Weights of a small GPT-style language model, trained from scratch on English Wikipedia: 4 heads of 32.
Each number is 128 + 24 x the weight over its row's rms, rounded and kept within 0 to 255. Layers, rows and columns count from 0. The size above them is the row's rms in percent of the matrix's.

# layer 8 MLP down, 96x256, rms 0.143, rows 49-95, columns 192-255
size [101  99 100 107 108 100  98 105 106  96  98  94 100  93  94  88  98 103  94 103 100  88 105  92 108 101 102  93  96 100  99 111 106  97 100  92 100  95 102  92 118  98  92  93 100 104  98]
[[111 113 105 105 152 104 164  75 112 133 130 127 103 143 120 149 118 182 195  79 114  88 149  90 144 121 114 186 134 168  97 123  95 125 111 121 177 139 115  84 113 154 129 116 102 107 112 161 116 155 101 139 115 134  99  95 109 107 167 129 124 105 150 121]
 [120 138 150 136 119 128 142 118 118 120 101 155 167 120 103 120 131 123 195 152 166 149 146  75  98 139 145 134 130 130 150 118 150 137 136  92 119 160 143 104 137 110 137  98 125 108 149 159 127 158 104 190 131 145 147 150 113 115  63 158 137 123 130 140]
 [132 129 128 128 135 155 129  90 144 144 176 132 114 144 151 111 115 133  89 122 142 147 188 175 171 144 163  89 165 141 150 113 132 135 122 134 108 135 105 172 119 211 100 160 121 123 111 140 147 115 111 135 170 141 133 130 102 107 140 177 157 148 130 115]
 [ 97 140 112 129 144 106 138 130 111 135  97 149 137 116 181  95 122  89 127 142 115  84 118 107 108 112 114 159 171 148 108  97  67  96 108 162  62 145 123 117 139 123 135 115 151 160  93 157 162 115 133 130 130 149 134 135 160 108 138 146 127 120 133 181]
 [108 135 156 164 139 110 131 126 125 119 130 142  72 153 124 145  93 135 130 104 152 146 100 117 129 167  84 171 173 148 153 140  99 127 158 125 112 106 145 157 124 106 104 110 107 113 126 139 111 130 104 155 136 126 151 116 120 100  74 151 136 132 109 175]
 [138 112 140 120 134 133 143 125 138 118 167 117 160 113 144 104 124 162 131 137 197 139 108 148 196 154 117 136 110 148 107 127 119 104 163 147  96 102  97 129 138 141 123 126 108 133 137  82 136 127  76 144 137 143 139 119 101 140 148 108 109 135 120 167]
 [126 112 147 147 101 166 105 136 119 113  88 107 125 143 133 135  90 115 107 157 157 140 125 107 140 109  73 122  95 100 127 156 143 123 146 133 143 160 129 157  96 103 138 173 150 108 114 106 105 117 142 125 127 133 149 137 133 148 128 134 129 180 169 129]
 [199 117 176 137 129 145 109  88 114 109 116 146 140  82 138 114  75 158 136 141 142 128 147 118 150 160 129  99 121 105 116 173 141  78 119 106 150 161 141 153 139 169 107 124 163 136 104  67 115 122 129 122 111 162 121 112 119 141 108 176 108 122 140 149]
 [123 106 109 140 163 120 169  87 110 143 166 128 134 114 121 132 115 153 129 117 120 143 132 167 118 148 153 109 136  95 138 128 156 136 113  88 108 101  91 175 172 122 140 106 127  89 119 167 126 106  62 120 112 128  92  80 151 110 103 157 156 129 130 111]
 [141 100 132 116  89  83  90 170 124 122 163 135 103 128 184  80 121 124 120 120 148 152 145 125  64 115 127 111 117 139 170 130 146  81 152 133 128 101 116 143 137 109  77 144 160 139 149 130 123 125 160 143 139 118 137 160 111 116 160 138 146  93 122 132]
 [159 148 100 122 118  73 128  99 158 162 140 136 160 122 151 128 146 152 120 114 119  89 168 121 120 123 116 134 152 112 152 147 100 121 132 104 139 144 138 124 160 125 135 167 142 145 151 118 123 101 137 117 140 124 146 134 149 139 110 136 145 109  92 104]
 [131 160 113 106 152 117 132 135 103 159 117 115 147 120 109 123 109 123 126 116 162 112  62 135 116 132 143 153 127 192 127 134  71  98 145 153  74 155 115 109 133 150  91 150 128 111 132 139 125 143 128 123 136 134 177 157 144 161 147 131 115 159 149  97]
 [119 150 116 142 172 154 148  80 104 123 132 126 107 102 156 125 100 128  91 151  97 128 161 106 129 163 150 130 118 117 119 130 102 127 139 116 121 109 113  77 116 144  67 190 149 100 126 116 122 144 117  81 120 114 132 152 141 137 175 125 137 113 139 119]
 [128 135 103 125 151 173 140 163 143 158  97 125  92 121  77 173 106 152 117 145 127 114 105 110  83 102 133 175  95 136 116  95 120 117 117  89 126 136 146 132 138 154 180 172 131 103 152  98 136 129 156 110 121 120 126 108 125 150 137 128 156 116  85 125]
 [124 118 128 115 117 135  61 133  83 160 101 145 140 129  97 120 160 118 142 142 121 154 129 157 120 128 120 106 166  67 125 144 155 150 120 118 129 118 169 154 107  97 124  98 139  75 158 129 122 134 148 146 116 114 147 136 197 145 159 155 149  96 117 132]
 [125 151 139 170 158 102 137 173 130 128 135  63 142 110 129  96 105 116 161 108 137 114  93  96 131 110  83 151 124 126 131 158 122 142 122 150 155 167 122 123 111 124 126 139 112 167 116 118 135 153 118 145 154 115 104 151 105 133 158 114  97  77 154 137]
 [101 154 187 138  98 133  74 166  83 126 125 164 144 104 131 137 114 128 123 123 145 108 143 155 102 135 131 134 132  91 110 128 145 116 122 134  70 119 109 117 143 125 144 133 150 138 179 116 166  95 127 160 132 138 139 132 142 125 144 120 140 139 110 151]
 [118 109 134  90 111 161  87 122 111 137 121 196 103 115 140 142 121 139 108 196 158 108 149 106 131 116 135 161 139 135 100 112 131 116 121 151 117 126 125 100 133 135  66 127 128 145 100 101 164 114 130 153 108 144 124 102 154 156 142  76 156 118 145  95]
 [120 137 114  84  91 160 128 108 112  88 108 128 145  91 137 133 162 131 134 141 141  99 166  87 114 116 108 133 122 142 145 168 136  93 156 175 134 141 107  61 160 140 111 149 165 125 129 113 138 124  99 121 138 144 146 112 151 108 129 119 139 153 141  72]
 [113 131 133 147 136 119 115 150 126 130 130 174 153 146 115 141 111 187 121 133 114 106 104 124 137 128 120 119 147  82 136  79 169 150 132 141 140  97  77  76 112 156 133 132 125  93 153 106 128 114 159 148 102 109 119  60 121 115 158 120 132 126 135 139]
 [136 117  89 132 141 147 168 104 161 117 172 140 122 138  99 149 129  97 155 159 111 118 117 127 135 107 108  79 117 128 152 142 132 140 130 127 101 156 160 131 156 178 121 131 148 129 111  82 157 129 110  81 149 137  89 126 130 148 119  83  94 146  87 155]
 [147 122 124 144  98  84 183 107 151 127 124 131 137 120 111 157 139  93 116 121 122 102  80  90 142 148 121 115 125 130  80 137 161 113 112 160 113 127 100 124 110 108 147  76  93 155 106  97 115  86 102 122 125 129  92 152 174 118 116 117 107 174 114 137]
 [141 152 140  93 123 125  98 154 102 121 113 146 145 119  73 116 150 106  94 154 116 123 165  82 134 124 137  97 123 164 165 142 141 131 140 128 121 142 122 136  86 137 151 129 118  96  80 146 124 145 132 110 106 133 132 169 112 115 134  66 169  98 137  92]
 [132 116 134 141 141 139 137 149 122 135 145 165 145 143 115 102 121  98  97 131 138 123 131 133 128  92 101  99 150 161 159 141 129 137 124  93 109  69 166 121  84 125  92 129 115 138 117 110 156 134 161 106 112 127 125 153 120 145  99 164 128 114 158 122]
 [110 147 152 120  87  77 149 126 138  75  92 157 134 105  95  93 113 128 104 142  85 115  98 131 152 132  98  80 117 148 147 155 133 106 150  95 130 127  96 138 129 106 120 136 153 159 152 148 102 126 107  85 122 126 119 121 120 158 104 129 143 133  76 137]
 [155 116 118 151 154 119 123 131 150 137 160 145 138 150 125 124 136 120 130 126 110 154 153 178 128 121 157 137 143 149 113 158 113 156 111 120 155 155 123 144 111  82 112  77 118 104 128 134 139 143 141 147  93 117 100 102 117 134 153 190 118 159 142 118]
 [129  80 123 130 124 112 140 123 122 122 116 141 153 128 150 129 152 104 149 126 122 101 162 146 105 143 111 166 130 131 132 122 135 139 157 122 119 104 103  85 153 144  99 118 126  82 104 146 117 131 148 152  96 117  93 129 150 134 139 124 141  86 146 142]
 [111 146 100 120  90 168 166 145 171 132 113 129 147 154 104 172  99  66 115 188 126 169  89 116 150 115 111 135  95 153 134 138  78 104 121 150 107 129 155 138 170 132 130 123 137 183 140 104  85 134 123 141 106 145  85 122 116 147 144 170 112 130 121 148]
 [162 121 136 116 149 101 114 120 120 116 150  95 137 120 112 123 134 178 115  99  71  94 129 105 202 156 118 139 119 153 130 134 157 132 192  96 142 126 112 151 141 117  87 150 122 124 115 145 121 115 119 108 122 120 111 113 151 135 164 136 107  94 155 163]
 [136 106 161 134 125  84 111 135 121 130 170  85 150 137  97 137 138 179 143 140 139 178 112 140 127 139 109 168 155 146 118 101  83 140 133 147 134 127 113 107 104  82 164  65 113 142 117 153  95  89 104 163 140 161 140 100 105 109 156 142 129 111 113 100]
 [196 114 101 153 103 131 110 127 139 136  63 101 136 140 163  99 112  96 150 158 147 138 137 136  69  91 150 134 158 125 157 111  98 147 166 148  97 131 159 136 134 108 108 121 140 150 108 112 147 129 148 113 135 133 156 126 134 108  85 108 133 182 159 142]
 [117 135 159  96 156 137 121 163 189 152 159 143 117 137 106 130 139 143 122 152 161 145 152 129 116  83 110 149  77 124 121 145 146 108 116 186 196 126 178 129 121 142 155 121 128 156 155  98 109 119  96 145 112  77 130 140 156 140 155 155 144 101 116 113]
 [113 151 130 145 156 125 113 111 116 138 100 120 108 140 178 126 132  67 174 127 144 149 122  77  80  84 157 131 112 154 131 112 116 105 118 102 109 135 154 128 120 115  93 163 180 120 144 130 110 120 120 136 136  98 117 136 116 119 109 135 127 107 143 112]
 [131 117 139 166 161 136 111 114 141 123 140 115 136 145 159 132 195 114 139 134 128 115 141 133 128 176 110 129 102 154  84 141 112 174 107 160 158 112 123 118 115 117 160 138 134 115 146 157 155 134 119 108 138  96 141 114 151 138 184 164 111 126 156 124]
 [ 77 123 110 127 153 111 122 193 141  88 121  96 111 139 143 155  94 100 103 118 119 168 121 155 141 127  88 142 119 106 127 111 120 126 116 126 147 100 112 100 101 123  99 107 125 174  89 149  93 157 138 106 141  83  98 145 125 123 100 169 112 122 149 105]
 [111  86 133 115 127 133  97 126 155  81 158 118 118  63 126 147  82 146 118 163 108 126 143 164 105  85 136 124 141  97 105 152 113 136 114 131 140 140 148 144 136 100 143 116 137 177 119  96 118 117 154 113 105 139 127 121 117 166 143 120 154 126  75  87]
 [136 156 131 120 138 127 138 127 133 155 116  87 124 113 145 124 103 117 105 121 115 161 168 109 135 127 109 154 149 156 123 101 127 137 130 136 140 122 157 118  90  97 108 110 146 125 129 168 125 164 131 143 155  95 132 142  88 146 103 119 108  98 142 131]
 [128 109 138 126  99  80 131 133 212 105 151 116 107  87 108 130  97 168 101  80 120 134 144 131 116 104  92 125  91 151 104 145 106 113 150  98 114 131  98 153 109 112 118  98 118 123 105 126 106 144 101 155 147 148 105 175 137 121 111 121  86 110 127  77]
 [143 138  89 123 191 147 124 152 111 155 174 150 136 153 110 116 190 154 142 144 136 135 144 130 129 133 150 130 106 146 127 118 116 141 113 122 139 174 109 152  79 163 134 160 120  90 128 135 142 114 141 131 131 128 143 133 140 142 147 127 121 118  99  94]
 [110 168 131 175 138 146 168 140 132 132 112 171 116 139 143 128 137 168  68 125 156 160  92 118 101 136 116 110 170  89 152 101 178 131 144  66 123 150 150 114 144 121 149 136 121 166 159 128 149 138 164 142 130 103 113 110 134 184 151 146 127 162 108  85]
 [112  98 138 117 118 128 124 122 127 159 113  82  81  99  74 136 124  98 115 101 152 140 146 132 143  82 146  79  89 109 129 143 105 113  52 138  95 130 121 110 135 136 134 104 136 122 126 135 140 156 134 120 126 109 126 137 126 109 170 133 135 101 132 115]
 [158 129 141 133 117 113 148 175 123 198 151 106 139 150  75 158  81 111 113 127 119 132 102  71 115  88 168 107 134 101 159 119 102 126 116 126 114 137 143 138 125 198 124 141 154 104 136 158 116 129 129 143 147 139 169 161 161 146 119 120 119 107 130  93]
 [118 144 121 158 144 101  94 100 145 142  94 148 128 178 134 150  96 137 122 117 137 115  95 109 115 103 142 110 149 124 120  95 117 133 120 107 148 118 128 160 101 147 148 123 114 109 130  89 155 110 139  95 173 135 152 165 124 112 140 167 152 107 138 147]
 [133 111 139 107 137 167 145 119 125 122 150  89 116 162 137 120 139 100 148 140 151 113 113 140 129 172 101 105 120 112 150 184 184 127 168 138 127 141 172 112 141 116 139 160 126 141 142 134 153 110  86 113 145 136 143 137 102 128 121 123 152 106 121 109]
 [184 124 137 118 132  86 133 122 163 156 101  96 114 132 124  95  74 157 135 155 153 134 168 157 158 132 153 108  98 110 117 119 144 107 145 129 141 121 157 116  87 133 143 104 131  98 122 153 111 144  97 143 155 143 107 112 117 119 106 102 120  78 127 110]
 [146 119 110 109  99 153 105 131 120 119 151 134 144 153 124 134 118 158 128 142 130 110 124 154 140 169  65 123 113 131 117 135 117  73 161 118 121 107 152 113 137 127  81 170 136 136 137 116 133 110 140 156  95 171  92 132 106 122 115  96 141  86  77 119]
 [126  87  73 142  71 123 122  96 127 127 146 124 111 121  90 105 127 126 113 153 114 118 148 132 141 107  72 161 140 110 100 116 127 164 104 157 161 168 131 114 141 176 124 176 148 175 186 132 140 135 131 111 114 137 122  90 121 143 127 130 148 130  86 144]]